{"intermediate_size": 1280, "norm_eps": 1e-05, "attn_scale": 0.125, "parallel_block": false, "init_std_qkv": 0.0278, "init_std_down": 0.0398, "learning_rate": 0.00877, "final_lr_fraction": 0.05, "doc_mask": true}
Each number is 500 + 25 x the weight over its row's rms, rounded and kept within 0 to 999. Layers, rows and columns count from 0. Numbers have three digits each. The size before them is the row's rms in percent of the matrix's.

# down: layer 3 MLP down (transposed), 1280x320, rms 0.0397, rows 988-1069, columns 240-319
# up: layer 3 MLP up, 1280x320, rms 0.0398, rows 989-1069, columns 240-319
down988 108:553514515484516483507499465525472483479473530503541485530519504526534464505461524514534503512454489517501500526507456490507485471507526517457532469468494511540489481514465448488492461537501484538512464507504498474479509480493533521466482515
up989 092:538492482509479463529521484512482487483518497503503545456533531487537538514477491532483566498464489505570453514516515525474499528496506489503525501512509511495478501514473462502510518516490495458523476524504501478477468522509510537520492482
down989 092:481478500516481496511471489498503518485475476526525501496455437503523505517514497514470517507517512484471554526494514456514501491498492506539486518507472459495485463495494483470489535493484533515510494537489538473519515520509499493481472526
up990 102:480511537565483473468478475475494494527490546479502514462517496510505494478505484531485495519508501482530486501505478459504531521480541520505519475484502492531455545486505549508531499531485515488559483529489467509535486441531478510508522526
down990 111:523521505512496486527469475437481457474501494467445487526477458491478539514487498510484475472509511489506525497556512498489482493519510567514475540483505503516481487527479478456513506492486532459525438519485478520512472520548482494520526507
up991 098:511508504491509530490539504470527517468487481504537552511521513508520455503506480458483466468467492463515478528508444493481485469469539504473511491476501524492516542499495513512469554445458490547460514509476517522493533544506513520496492499
down991 103:522468522545495534440553481483549537495414495482498528511538515543516483471496510483456507510495494497505490523514523527501505491501490465536524470529486511514457562487477462478510516509476493573484546511513491502472524483514504474494485491
up992 094:525483521480446523529462486543478523461498471532504472479501519491496492495444524519506467508464497482492513516502473496587509484543518515461478538497468515483484478534531515479510483511531491476489511541547484481493465484523565475504459484
down992 089:515512454459513480528532495479569458490510498475487516508494498515488523487454482494514461506488533531471486486468498485470502515470462507465521508448551517493476535498497488488510499554496515503491504526497454507504433508485487455503476484
up993 097:508496486502509502516521477506501522468512592522481484481485497561493509453486475514453471546469472505529535527474503524528471473501532511511498515495442492498502467518498519520518482477510499449523520486519474520496498528496499447549478506
down993 100:515492522531537502474490516505512471537519478543498517527495488495465484532527495483508480535522531513472519499508478517528503499527506451507475533557467490522512535517486466485524499525475496520516470505482487489498464467461526435484516430
up994 095:469529514495499443510535512491481512475471495516463486520514499536487488461511494525482492496481514495454502481509483473497426531501547528482481523438521480491505480528510495528479540547519491470505498511501504500487540499511492521501522523
down994 094:495525494488504517492540487485514498499502486483573511541498524529466509507493501488510479467495458488475482468528457484510487490482498512539464480478487494538509481499511535476506478489502488489507497464495510504517473457526517490531492442
up995 099:525507508488485475456514508537516499491500490464518529504515522509450488510472509502488515483477482446537507468485492512440515473480520506489508481518523551465518475480465489493468483522484534481515519490546510493486522530542529503477527481
down995 103:490494488491506521505512494506531511505527496494492502513481517498483518509473530483502488537508528515506531536521486503497500503535473502498460465521493501541496549465444481511515429491503466467441531491486532497526514516474505455512546506
up996 100:458498516519469487499489540480493481478542490501551515495487500540495499502483532542517525526518520533472483437467509479501489521506488463476499491506469545495541492522487486534476488528486469522508543508522535472510525519450512525511496503
down996 104:455518456506493504510459517494491531514476487462526526492528508520520511459464521517499479501477468556494519486480466497493477521528522529486471449534500494427536483510505533478550523519475503534551538503484497530522483509539459465558492467
up997 097:540504476450518477495534501534504492494478524510487491460495524494478508499488493509456460496496503509493497487517505546475545443483511497527495490510481494513445526443494531503491523502479505494498505488473507512527515479516493510528507489
down997 099:473562483473532471502498522513497492451526524526524455544502520462503495546533494477503533507516536508453502534534499533468525515495522511524504516514447503507504445512539539496508498462499498493527474513482532484526489498468458444496514517
up998 090:483500516498511480497525514509446494510509479515494472465489492517531496474524509492474504474504547523536505513499489504494502522483488504469502507534531506517456504482502484527529514508479475454518513525523464458531468496505462480505493560
down998 097:498504530463536489503501536492469515503434492540489483485498494483552505552536476512504490501546477547478539435552514482534471527471503447453501540529513486491453460456515531527518485491486514475522538531492507482523456497501502490528502517
up999 096:535494498475505476516519505456481485501505474511496508526516522510489525550478494448463507512504483503511516527524537513526530506541536483509473514538496462507481565505527484546479561478522505495521489494497517516495487505479483483544515506
down999 097:458522512526466498504495488528481458484496484545505529501489488495457495509557487527496479495481493472487528514477460499460482477509455519511510458490506549511501516529531482495514470511493471478515488473499510512496498504497506489468514520
up1000 084:471492519472530532457523482492528513532510527512473531543458498508488465455469473482491491502503520543492525522516518522522492529530499457527499508488526482511486498502505536511513468516507532549459478482501493525465487531509489489498502463
down1000 090:458510514477486438481534522536491467476488499536502473474521485515533521514513497534454490502516483454484499540519452543518449492503531521473467453499488467461503555513524503498469533506490506553494502517473524486525517561441490551478480495
up1001 095:503525484550476509462531491491462460526510507512469536535544493498514495485494464468521492459492532487465475486516501524515516480475524500509499490532518505492508490498532518517564469467557465469502523495510522539503467535497503490515516507
down1001 101:447451510512459509522509491505505498502486534522494469493459443482525505465530530495503485510488529518507519507534519501531512460492523500558528522473500508495466509465539511502462493512512501493466541475509465508506484498471512511435498501
up1002 095:456472525481456489479487529507482527486493516474501482493523508491516485463494472510500503542524438496489505528518534497463495529497507519495485524487506491475501508487504507508453487503526480504500479511525478473508497515524513496515501551
down1002 095:495528506486537489536504506475471496487462499533469494511503486407488493515502468486538538501488512489502479526504449503521527478476521463490471467488487475454511507509498540508507501464467453495514461486462533454484488497532526463489496444
up1003 096:507522521481498495416499526489502487502494462490492525481470500520509475482523455495521491481490485520504483473481525533505478518488519508478486476530480518491458552468476511498505499486467499498484501467501443514458509497467492505536468530
down1003 105:488526511500499447522514512504489511485480467526471510531532519500508471525537522465517497477493513511511495451501469504501492510490496519512495532503501506507475516483506481520529463496472520488539461503456490504534468501454522464477439541
up1004 095:528537541543499509499522473506507480523491472452466517484489522514494493457518480492478511493516469495483527544524502507535521501500491534494474523496512448494483509527508511489536509493485494469498525514532515469503487542510512488491439486
down1004 102:524499502494492491551473482544462498531467530471516464503501497491488549520513528511500498497521471553521513493483512512511509517468500489492529481521516544542498509477508532530537505474514509505501483466501501484472512453540472518491502472
up1005 090:487511505500499513495510465513484511474498439478502477544485442481495496523532485502508505489514494521507492464480527550506490525544449531486491515494504476518503519456480472521536483491506487467542512498479492505480498476501513510497478499
down1005 086:500495538523478457501498519508487477507477495511471558461501475487469474466523529530537458535505491475528501540498515448452459476489512502511501525515480480487540505525488484501490544498471524527513502539474530516543512495490478515550545518
up1006 108:533507458506517494453529502542502488473498534480485512486538543544516524513441509514433531511490530527502528492523448480513479508476513477507468518482496507498467497508506499488533473512511504473478515498495490492501502512512506505527462473
down1006 113:441508535527525553504526497513515462523489483475457544548506492513490545492457481446539532517494487541474549524498498502503514454492484491517465502540521536504459471506495483493497497495544516513480458500481499488521461478454478498523488516
up1007 093:514460533510480543487549486523512474443494503533517475459499511509498496463535517502531500537438527499514481506517496455516523502542521521484493472523488470477511532498508473508499523511514529465513524483538510508523473460499517542492485495
down1007 098:467481498485494494483454489467507508472494485481477503502556502486449510462505500535505537483524450493489516505525488515511489478515504526529482487514522521496500450518526504490503513495540482526511500521457505476502454540481482454525493487
up1008 095:483505502508508501470513510507550455544482475526530452504547495503509518494456532529512508568500490502496515505487478480518482547534516540512437496524521491509492469505509501535513559494510476501541508509494514491516476511520544494503501520
down1008 098:472502504469503510521515525510495512504525503491480480519512476486513501484491471528509505515476509488546497505521493489504494478514495521507447489509484512530520519495525491494483520523543501517482493521492519469500514548514486461467510511
up1009 093:448448497475462452514484484495494539528482518460524484461490495488516465462500466491493485522502534479542502525516507529474506508528498459524494500503497499501515507489480501520514520466498511524504515472519526503511503514495524520509513507
down1009 094:475515473542489473493552482494515454472480480535491465457449516505476486530495505489495498500501523454484489475483490532527509492512460533518492450479510496478506514502536481508482471509476510464483515483488487500491471510487460513464526435
up1010 103:487524474546512542495481512485527525493467520528501491458500546509509527481535501542514511465466489574474484534468503518498472520504530499514494497487493502539458503499495531473482505461530488491537472510478484495505531517513481464515494484
down1010 107:447477513465438516500434480509547481521511511529503467521513514479504519497514462491560479479465450491496517529501467497457485532514492529500516495529505504492504490480514489468481475504513510433542488527526522483494521467497443509510518526
up1011 093:522520486527465494499476496508471510526515485470453470488529528485483490442484478505520528486471479498492512535494511508518513532496485491544504544550488471552453500464494490526529499452493529490431530498528447518464535489539491476473499504
down1011 097:486463490526476452517482496508485489499486533465469521478499450497516479475469547500533468486535499464505469494477502450468465479467495486488508523519525505524511496469485481483443504486468510529526528550528537501515513515478527489507510541
up1012 095:539538515528500518519475503502503529535517470508508496504489486540479513545496505465529486515503489539505502518482461572509490551496480518511449500469501505513489474507515508517495487496491466524586474494478530461522451501491502489528535473
down1012 106:488491488502499462538532556502499516467540535518488485497500462469536523482491503453505523493484527499499484511524551459509509506508462521516468525471512492511547481519500472467523503446507543475477500471491480475476560507499488503488475508
up1013 088:494489489484531482532523542499487477446510506491508518500583484536489480454527503464507498488487470465505472532477503515486523490500471493498481502490523469469539512480459480519520484474555513486502459524516528478454519495522522498477511505
down1013 096:520497467513497503453492501495510495520497471497523472529480508464475482525539450508482507505499505479524522537516503525506508499517518542465450501467479477528489493501503503481508511538527492484497465475517482494528499520469476540518506498
up1014 097:488449508470461480511465511542489499509498503549497475500517527489502484487542442556498528520550511493525494544491510509514537488515509489470495522478487500517528498480455474476487522479467499529491499449491538487495466530454454485546485479
down1014 095:477529486544498517472514446507505538529537458466487514502450493486491496455516484519492456532479513492480476485486496476548529458489487511481544499462494481484507517526518521502541471528539459459524496490478496522495486515488549451517478490
up1015 100:529445514535489504515502537500473501514475493504514507506536477509513558444478490499488482526500479505445498535529507546504491515462466504518528498500477480442502497513536478481518508478494511491526505483510533503543483454507475525548512525
down1015 100:460497505501503543505481464507512516487501514473469479527470474529498456510503446509503519494459492490501532483497480473482496512497497515501481497499500521503497524458494492518464496487483507506466568490542477549478460498481494508447467477
up1016 091:512501523501502471508509504516548476474488543467516479515511494530471498486494456506512500510532489508516569525500489466459516486514535517506439491499478497503518501491528524468503517510497524515404496501524471503507499505514543533530483437
down1016 087:512518492480471467508508497540517518503502504501512458523463493468480515484514453482524462512479504492490477501511465464551500519504512507485553516458511510492503513513511465511480518533462489518558533491444553479522514449493480499496537532
up1017 093:525501444464491455500547522519464493510510510490524498504497516553523491490468490476502488537529481490525481479499452500481475493548454456505531468502527486506517529461484443445524521471495483458484464495498516512455463528479482513480483506
down1017 093:517493483464504526538499509486480531520520510524505487469543509530541477535492505506501505467494515492479511499485491427510505492501517540476499509505497534519548525553504465475524498488504497487481525494466495512503499480495475525543541510
up1018 096:491494485508502453513508472476530510541490527515476492541512494510496486484482470519472489444562549496475507504466503471487509484511497519489450544522511525499495477495521476486534482506511470529514546460530495536488491477539509465489472540
down1018 100:465541505510552495514497516488540535476546498460547563534471527504533499521500479509487486525497446500496557505511494520542470524502501503465505502486466483540530504520510461534498498510502540527518534506489503502500518490510527525511512536
up1019 107:491520476517469489509528526495510531527497491532510489485489558497484485504507481501507522491545478494514463483472534521470505483500500492476551500490500484519496489494484500523524505538500441492525494515493525469466473469491492501492520558
down1019 101:493500509510501506521484479512532497511495545497478488547521509489528535523501494483489525501534468493499504454489528517493514480478503426476490497499530509493437497487492474518450493523499538490478460509520483509487479507501522490477484480
up1020 095:488511497467499491484465514537497530514525527476504472515477510521477533494518455528476502517485502491469515503468493456530517500483436499470466515510471533547495533517469493540541444446494510483476516535509524533517507507509506520517522538
down1020 098:448477507483480521481461477515518497492412545524454567534530491468512503497495513506486526517521533502481513520535498485540495516509524524509476502466539501488514487496496497461497483516456518494524489502485509483519507453500477457454493491
up1021 094:489519479509566504521477494477469469492512410495519518509517507488498457492521525500476484511510524536527453485530513477536501510513538530519476524498504523499474488529543500489470510513499446529479495497492520524482548481487518503481514504
down1021 099:527480559468494492529442506526495500470510514473449535504476472515528508440500527518471503484530526492508496494480524492515514496495521507524504507491486493479469525442503520513502481524533505476531482511540508511538484542517526498491503539
up1022 097:507478571476461527501478474536489500497439503514513505482490534507492522506491526495527509483499480499479501529486522492546474519484489514524529475530501492509477500477484472524516495486502458513460509502497510509477529482457498500504506504
down1022 105:525512499465531477514468541494470511478509504495483511505481441514498482483502486557484490513482453466540512488503485517537473443515489508488494493497481480536487544543494453482494482482544506524517503479459478497500519504465534482495538539
up1023 095:550484476467515524509513464496504484470464488481538523541483468512487480466539480509466538514530538505493489516452486520484478541483491525527486509517474488516515501482495508472538577486539510504467462526457512496475520502522482498530530481
down1023 100:479501482524542534463520520486487513479505518498497494496464501463432497518497478468454482555513446499517438502504489500467501517501550495500473469437528494521499487441522491513463481519514485442532507496500483503494514506437476502449484473
up1024 136:504502493519492531490521470467508489471516536484529511498549541496527465427475525502495537492538483488528486502496488511493409491522497477474501449475507536489488493499487481473500523516519483515485518479538529521506501450531501481558529527
down1024 121:523512514499461447523476486540509503478477484563500502498463492506526491536484534507490476519524468500453485469494543513531509523513508527528513519515483512467496522504495456526484501461510531524500511474474493460531511517460509540550507523
up1025 093:449506517481512491503497518534519503542506496501528480498503500485529452509509516463484505508477453553534518480461528505526531530482518476489520494520491515479512510515488478527527511511521520547528438484506500484524472507481523516499552525
down1025 095:518498475516483522490492453512479502460505502473549466497478480514524503530494532492498468505497478494495510536540457512480493478499452520503474486480509498540479495487531499482459483498480516473491548439500517468500490533471431509483493488
up1026 096:478523491537451483526475521521480463468533479508472510471448545502487467437528516531504526488511502464504536492463507455509514458543493539479501484471533492515486514497498442512548487483466483491508467467505474507485472485491541497489478531
down1026 095:518450482463509518540484504540535514508510514548527494509497460514524506490462512476486507509511525504502472501515510478465501464525505469520538481510528520473505514506481463450500533490507522508533507514461476517517517512496453523538541479
up1027 092:511521536485477489525480494495528473500493484513514470498485514486453481511522539515504536515512474476477566595506477518527523497496489532471503480508491527528488494502490481548452532491456493475543512505533495472503508518497504486550459464
down1027 096:510463492526508525556496531477493534502517499506437481455528504515515543501476541523491503516531526467529504475510513503463505454492448486521499517519500505493473487527462474502479487554532498472456487500538508516534483469488509499499515574
up1028 090:485499517490493466504432499519505498506485482520531513466465525483526498446482485528515497485505529502484489479493488493466534504456503470496475518518487441518492505499479517533483509537492522556482509468510514489468510550503444505494500479
down1028 078:512524480497464506513528482504510510507503496496499493483438432467536492518493500531520538466497472486482473493522444483514542507461532502492515476478499485495528471468506488471501455493505512529530548479483466481486476501506469474472531505
up1029 096:474497460469498474522510478485497545520465494506525494514482491467474528508520515510487488523472496505481486531502459536505518468472464489514490477502479539470481494519506485464466497491482465497479455507495518459497505499484548497524536481
down1029 102:506492497475523487517450497490504468512518446497495518511468473500484491525482516485549462487488505497503513479510541500465516534519520504509476509491518523490513488458509505543507498523465513504525500471498517493464474493483452461521496476
up1030 105:464472539505505504555484490520507511479539487485496458535506524505461487450536500512460502497471503505543494492516482424501429473495513507520507534457496481479522516522502484487509528529524481498546466483504509518494494456508491473507497503
down1030 100:521483531489514478523506444528504491477478490506505503514484484473465443556525510511511498509522486503508513535477501556447528520498506469505500497520487504499446525496530477475497458512452460527457491528493507514463539460505553494515505523
up1031 091:476500510495479501552540476508506502454520492539547491533479499493561506495507486492462535497511490535532485474488469543476453575498444498511489526476487497516482445503528498481487506478515502483410506491502474484471501499508544491516480505
down1031 101:451426493475539515465486489486486522497521530493488439472480476504458507473498523518538451519519534455487504523485488517501459530488507481523388501482500528508481520515493562524541486498524485485511535539491523457514492496493490502468447505
up1032 090:476486551478555490450463516524461491499485508535536544522516484483533503539507455499472530501550473513495461520492529545514473478509483487480517489520476534486509511537517499516465493523498507527474490473509501476484527459522467540508538476
down1032 070:521471508516465499540511472459533544498510481526482526494509494466548487558558460474513477502487505507482478516498496471536499502455541499492520520501526469495462500528501492434502479537483539526527514511489500513446469524486465502471544538
up1033 088:531507486512503516506505502488488556527489476510487504477490453483519487504560457455459506478525463480499545489501501476487485525521478540515482510496491507508501482576533499497506513517540474467476496513510486524494503492471498520474508530
down1033 101:513515426529465481466513506506491527509514514513531529523508537463492529511505457504460441499498529471499468511520514497469513498496492538444535537515469522468506493489479519480528490464514501555461540530481503496473484547511540538477457468
up1034 089:524495517484508504498519510503518493502524492524485508519503491496497491495469495538516545525467462492530478475537482501501481547478531510496481490511513515492526518489489515514473504416527488475457489511514521526473542467515512512478501537
down1034 088:483466476518477462513533485479495486494511510455473505546493478464529502527536508463522495507463442509447479467488415516486526493444465524498502491490518461500523451523525480525495495463529519496501495499443524519466509492503499482474518503
up1035 113:483484449514496466457500487523493509514475486482527477487500505459490497486491488472539540552529511485514501488500530478495500445470517497473520499490505505548466479555438519526499476503527467497522516526502519475502471459436532457507478524
down1035 101:494499504486468506495450441486571512507508530499534474490513539515503509512521531519517531500455475506499501496484517541515482543487536460523555456535500512551480492518469473488531511489544517528486496523500477537487514482502470460523495523
up1036 088:484483531513490475499489556504483532502478493495466487503500533527528515514530529493501513484516484561498479532465478528512525507478504524486522470475487525501474470509479552530457517497464454517503505475474516518470507509495483483498485522
down1036 096:529506474507528480510524493477536470513515520516508521506508497510494505477509494474471520536535478498537524498527447492519504544496472545473471470502457505533548476500485470511495493462536488529490538497514504529509500503514521524549468500
up1037 089:490488486523535504506486465516482528495497527472510488504501542480492485507507523488475502510472517466468535475471538478480505475480481498481489487532512515519486521486477522506548500446513450491494499471520478503503485489500462507531516468
down1037 086:515487512468515489512465508506519499469491525548548506510547527533556467482534469485499488519515498445493466503537481472515535492500495494479495537565483488491493528531561468438454519553507523521476495524519474507486473501524531531450545485
up1038 107:554495471504486512509441504464484516496511530521504503510486528495478468511483477465489553470525513505550526476504462491510445489509511456490510496495474511516507568493500509453538499490510491504470557491527507489478542496471506485534498486
down1038 106:486505535497499493483491494517490462504507506494554496510464477468489524487502477461458521492531511513458504466555512492511486516492535538517525465466510485508520536531517476451487509514534493431528492460465460501485532490513502452503466479
up1039 101:487554525506497489517497465496477446435489484474495503516506490498545485518527441558483482537496471482528537522501489488449483517513531492514531516495507463486490473492467478527483501469492500487517487571524473490504462522498469460461520517
down1039 100:496490509484481523500524484472488496533480535500514483513504501464474513545481570506441494496514486472516489524465509528450478499488495476505529522478517496498475476492553503515513528491522528481508505467509499470466512492540558535540476493
up1040 100:459508497537482487522522454452562485495466509464485504506503475521469489507496512526502542475513521533513542507462512492456466499486523478501501498473491525487445469450501518474513544497501489494477500523491470497504514519509542513540463508
down1040 102:548477489444495479451492499523480469516510540511516464507490508457529497475497534534505490456514495503499504526478504513522548506523518506508527510515518454524506525461500485495474507469518452484504511483501489479480524476539472519511494504
up1041 097:496506496468517474478469532528482496518497478479523492503516472503481482491518459499483518515440474484552461506539529552499532494535526492501547550502468497521462518479510478531482508501476482520518506498518526503522496482551456496478486507
down1041 101:539485489542505536503478506484519467549501522517498515527502508498569507506454528487515489449476541488511478551485505499540476453507486504538505489515500524519518517458511545474487497515486545499481494521509526459471523494523478452501485490
up1042 099:518520504477515514525509481465514538508475471491544483505518532449516503531514524534477508467507494486504488466540503502503489479503559504515496509506517489449492475516533495488490531529529515475497492500534532520482495485543469454520521506
down1042 105:488480523525494473488530511472489522548510500526531542470499487518489522512519515500497493477512502470525472520527509523493528453515481485517501464548501494490514511518468520447489486503486510506508496543535490497522513490487548531470542485
up1043 097:455495479515546508488443555488483470517508464495478450500489509505505506438496505497507500513503518504502507464553470499520520494520509479502515513475471537526497508543465496482499491489497480507492523509522471560485486454491481476475466510
down1043 097:478510509485515486535522493491525499503479525483498533490486533486504488533499574501524475508476487527525473481464538509519515451497544449550522525489530488522543479542506517512497530481474476496486487450488488495514533522504501521496551511
up1044 103:496487497495493535533543445515494493508521484466482512523456505488533507507464485535488499527486504511525534498527492509488490500512455451484472527508486542493519507507526505514531496521527467499483505472542467589491489507481508551479493515
down1044 104:460510540445519507527499491530501476477492481476479475492512486445502510523480491484506498543468509503477498475529502538474504482502492502537536523496470522510483471487513521470508471529480502527485459493517474489471556531474477496471481481
up1045 104:510538485506497510494484530493512490472515487521537480514476513442491516468467487463502459493514502528511470476521510474524528489499507466501499489490517487504515529480478491517493518498512487515467488486512513518532503488462499465523498463
down1045 101:550466541489477523459537520544490493511466460528494501484473507522520481556542493516516502503502534494514483516480504532488493502538532518496467495505493514490480480498523530517445518519480486523505458527462463504496465548465461508505510493
up1046 088:488515453459494493478507504500454515537476492483466532517473506522529546506543515528516448476463480459494502474483542502523506490478509465537519508491519532488483518485539470467502491506492474484534489508528496534529513520495491515506495514
down1046 093:490475435531471489486492495513500523482487491486520489535528501497472440511527499512484515471501458497489491494495508499497468546504493556481479529520503476444444493506533472527517483514492520547485506504493498498461518526487479511511499493
up1047 099:459486473511490503467487478486514488511482469508486503455505529514532472525532435526539477519505482504539456484501518508474479519483536530493517531501522557471485477528461456523509533511534479485483477503515501500482505491496488534480514481
down1047 101:502523478523468521514444508513510523486532519515503490519483491449535499492453509497503466457508445497526544506458537494490475470531497464462512484539471482531494528512536503448527467504497527500500497487524455503578531471457526477476462513
up1048 096:506459500506473448482464527520520498506461539507487502422497478500542500472509532558493490493553492497484515521492498522512528547505498483533525496501485481500509524479491468471477476546505529446519456488466486494521514485493528500492461532
down1048 100:506501533483521484477523506475494501487497512479526464505523493517472489537497516490498484472479519488445497477516505469524501517538503515512523519503496527506540508485487464539499485490492476473488493493487475545489457489532485515485497483
up1049 105:518520505494531486511512497500541505479517501498513535502512504559543473492497533485534492436486460473515482492499531498525520449514496468504509525522530527522474500501473494536530497503520501481527480473533471504473546474474514540489511467
down1049 103:513516536501529532514535499518494492535493485477516511518490485508490482560499459487534489506528496540496528498488489489515515469504518502496483506521484487508457489491514529556481493542454447551514459482567483494495457483525458517510515450
up1050 100:463522491538473493505494447487467547523554514461513487499474514552492531471498494501499499453502506481489505441493525493481495501494512500486469533538515532490528523497487518488509485471458497491518496509468491496499534495488539560503514580
down1050 102:520475516498484451493532515503527471514478514481514494469503529509514506515497517513519456535482508515490535511509535520518479539531502549509529503506477470464537511510480528458511506511502519499478539507522491487484457513473471491500518420
up1051 091:525500491534515470483465517507477485493537482498472515544515484539502485470486518480557528553527535506528524488441465505530458489509488577472477562486432494487492512557511504466499513510503516477526509525523518492472479513523517489505525481
down1051 093:479526506474517483514483496502480513502503534502540438487521515473543480494563486505504503478479505457552520489496458500498472520476555472495482514509490476474480437482491494458507542525535515498494498544471508508479450512489477551460514547
up1052 098:496512476523464498474506539514474501508540477542557551492466518473498507516486515512526521452484529491515475499501540491517460510525531479500540510531507445527471498483510445508461498525522499492447477509478508484494562518523466539503506473
down1052 093:525511531495541514486519477497532464506510480537493527504451482488500466535490496472476505511515497497487506505551526521537527512450513515471459508468458490518492530540524478467509540508537529489493487499515499527551534497516477490460468512
up1053 095:449514500486498494504511495521491508483514441522488477487525499474494508477541469556524509511501559488523524482496524524527553514508506479449525509486520456487462488530483494561492489490511464480472521501494481489532475489468480511520458502
down1053 086:508517545494467447489512503488548502529480473519474490540481450497484513546496511513504498447505490516449475498497463481466492486557502541431505487532484533501482517509502445503473480492480495479500502488462517496529484507505504487471511539
up1054 084:526515475536519510546499501497468508542520490500512503474521498497542495493504446505497472523504465515502476493536441473486528451532510504483481457449555509519467475514484456482498486505489516493477499505489498489503500478520519485486468533
down1054 096:426490539503506485502505474496479490492511507508538508516510535505459469507522515521501474560516540502489463472497590492471493525519522464499443533496493499499480510469522474472506505515519500512481551515472497488504505475477488507534512525
up1055 102:522509546487499496499447501477472497537508484510482474497521489513464513517472495550474498505466492523504520445491477525497486514511504489485483503485558509519453482536511492511491497465519474458489505489492500510490490508533500455509469554
down1055 109:511488506466530498475473482479531542538480517508495529516507486519510521535571497501507508435527439492499531463493502539555464519509485482458478483479483474487496535485490470536519511513522506511502535519497492529475483465492464522457520572
up1056 090:513503489489501523526486522495484459445498447498482536531509532515466511478492533526512477522509499483448490498482517490477453480506525508480491471499508462509499549493514527456525502480479479528557493514530504520508509546528497477491503493
down1056 089:490501506471509485521506518508484540520495479515528465482492533490509511536508514513546491520481499476503512455516505499504499504517456539475519498488500506502507506540506511538465502545431495469482476544503550461451484452505486485442556479
up1057 103:541482505488498522503519504501469548494481505484538500443450465518478481451502488471535530501535465522472506476485491521493493475449495503495516548559516497508473464525538492447464491490529494505510483521507514480468478448483530541491479505
down1057 102:489509498509488524469483510491559493485533470523527528492481517485506473445468521508514484498523511507489470467475481487498522532502477466488539467500539539486468483426494526494506484432489516509504525494466491514517522517503477502541502503
up1058 100:516508477552533466507478495522535558475488485539479523510496512477496478512491462496505476491494548479478477518488507529489497459472496472486500539493542527476521524493534508458486549497516518510447441528495508452491477482499507545552476548
down1058 098:445529521484509518500506496503445458500518503500504464503471482465485527516555460501490536441496470487505517477490515519496477483525521494516496501481425500538515454493478500490490513504459476475510528502497513521480488560507507518504560513
up1059 098:508478511537477491507434457507511491584498511504509494527495457499469484482511541518492549484499462522541503489512487528471477541531484506478495480472480529464510520469451513483512509472526466485516485480497473517516478500467513500514506530
down1059 098:475529505470505508503504498481446509492520496489541461475508460497497486519532464476529490524505509485438495554487501507517512511503571484479529493503489485510499464494512468451504520460503511479565498528477539505515511478502500488521557494
up1060 102:525508526506493508515475498501481509530532480511448524455459479475510473471473517556523497528493508534508478535484500489487499428490545535487474516483546502523445528521520525497473483531513517458535504502485497483490479500479469501505492470
down1060 103:501496483500518533485500459488474514511474533450499469520469478485473494502522477509500526537538515460481509459514486518498505496477461498493483517463471517483505482449481499516526529504514491542460493486515515491514483494507545454474478526
up1061 101:510511459530542502480497499496471463502500511493512495470553548544476509505499531483506527468572535504529517510491484545495529483547485453485488478498525509505520548543512510478489483514508488515485497503553460484496524478467490496528483490
down1061 100:424507517481511488513506543501497488474449484491452521502496504503509474448501521468540432493470468507515489502481492456506515499527533498490511481532496552453503514510462494518489530465483475500498489501495489511527548478464460469482509521
up1062 103:471502511490510526480490499472510460538527549472515495527501526509521506468532457473508501527523530482490473509514505498545534438513518453476500505514517525520466506516471498499490456452475505452490473548502492538516505526491527498500453488
down1062 106:490499512478537532469508493463511483484488536526514541465489486501521485480520529455484516506480461454501517517457491443467483514506529485524486538535533477486496507473549472522517432475562480508493528513468486495489517449463463517456487515
up1063 088:514532433502522494445456486500490502524479466505491527490477499510542534496496478501456492540492493475492479497472491510474486557474470501539481488506516503479525463499455487538505551483493541521521511499507496501516504557526495526510512507
down1063 080:532542481505539475491473481493478499465511495502535504484484493492509429524496476497485498487486474490537456507484510470509491514473492487483510481478502487522473487512508461497510504557480457512510479523530507477493497495456479497470559516
up1064 103:490534494506494506497520481496509497497490510460501472485446519496517479446497477474528534509482465432513531556495477489524483458461526466485478533531518518514480493483462496462515411452486506470480486496542498516525471527512460506474457473
down1064 099:487494515539509541481472502513494515489466525533510494483469495489450496510479493488539453526499541517503512520525550462495522525498500519482492494504500482494525475515527496474504466499508529528490569493476514523503557478510528478507531562
up1065 099:545515468481491487494516500492481477489480490520490541519460479507503525507507507517535518494531523497543471538503514481524507534509449443525505490485515528490521470489528504448524551466497521505483478524513511476519487520493524500441456505
down1065 103:496548502490501560507514513540527540507469513452463496474525477461461476485471479503458489515513512529491502531551483466508523492511486517469515454521491509529527490493512486475523490484479519529500462490466481495496461494524493498516495462
up1066 099:486451479496528448507516477507488493532491518432483483470490491510485508480512535491475538528529464487501514489551505498496462514497563465461508481502508511519509514527500529454482456523530545489562537480514523480491494495545472462446492474
down1066 103:509493545493502491536473495559533485489502504514507511477503508490466506512493470485468508450512470524494503495518505538478500489506462507489494447537516433519547511537462523536520483503450475482479477502492515480459470561461477464512485471
up1067 106:492526542497506531485548546535487474481481469490472494496488470482474531522497442492513526502505524487486496493506502555457524490479489465526514489544516494500526503512548508493509522508480491476506447489532489483495509504523497528514472532
down1067 106:564502529503517492502526526479524498511478497484490540517521472509493525508480449493483507516498499518533475542531482496500496476438495463462447496504454486481529530529520498522509507491559480509498525510514521513484497469507522486502441567
up1068 096:526564495495482516494487467488490519476477493493532521541475523474526485490507497530471470480470488470526526510464482497493498484475500466491498498514490524464536493512490507495420509527476483524517473490438520519529499509486510506467491504
down1068 099:529502510495460529514450481531499509471527514522470523516508509513565501525556528529499523466520533492477460503509493499509530509501493503509487488503522498511514491477505472489504481497497497473533450501537429511469487497540507519478500507
up1069 101:532557478494452553471497526529496499478550498491437550551487513477509526481501476500490513482476532501507492516460478463521480477546492495520514522443473506501492519496526482537495507501502447534543507519532511494463517493529492448550536485
down1069 103:518491494508471502483517480540556476530498531488471532485538505492492525498481485483490520502542521524475502519497510502499483506466487481503450480481516467510577485503497544537513508501478529494493471465537560493509493478502494475529511512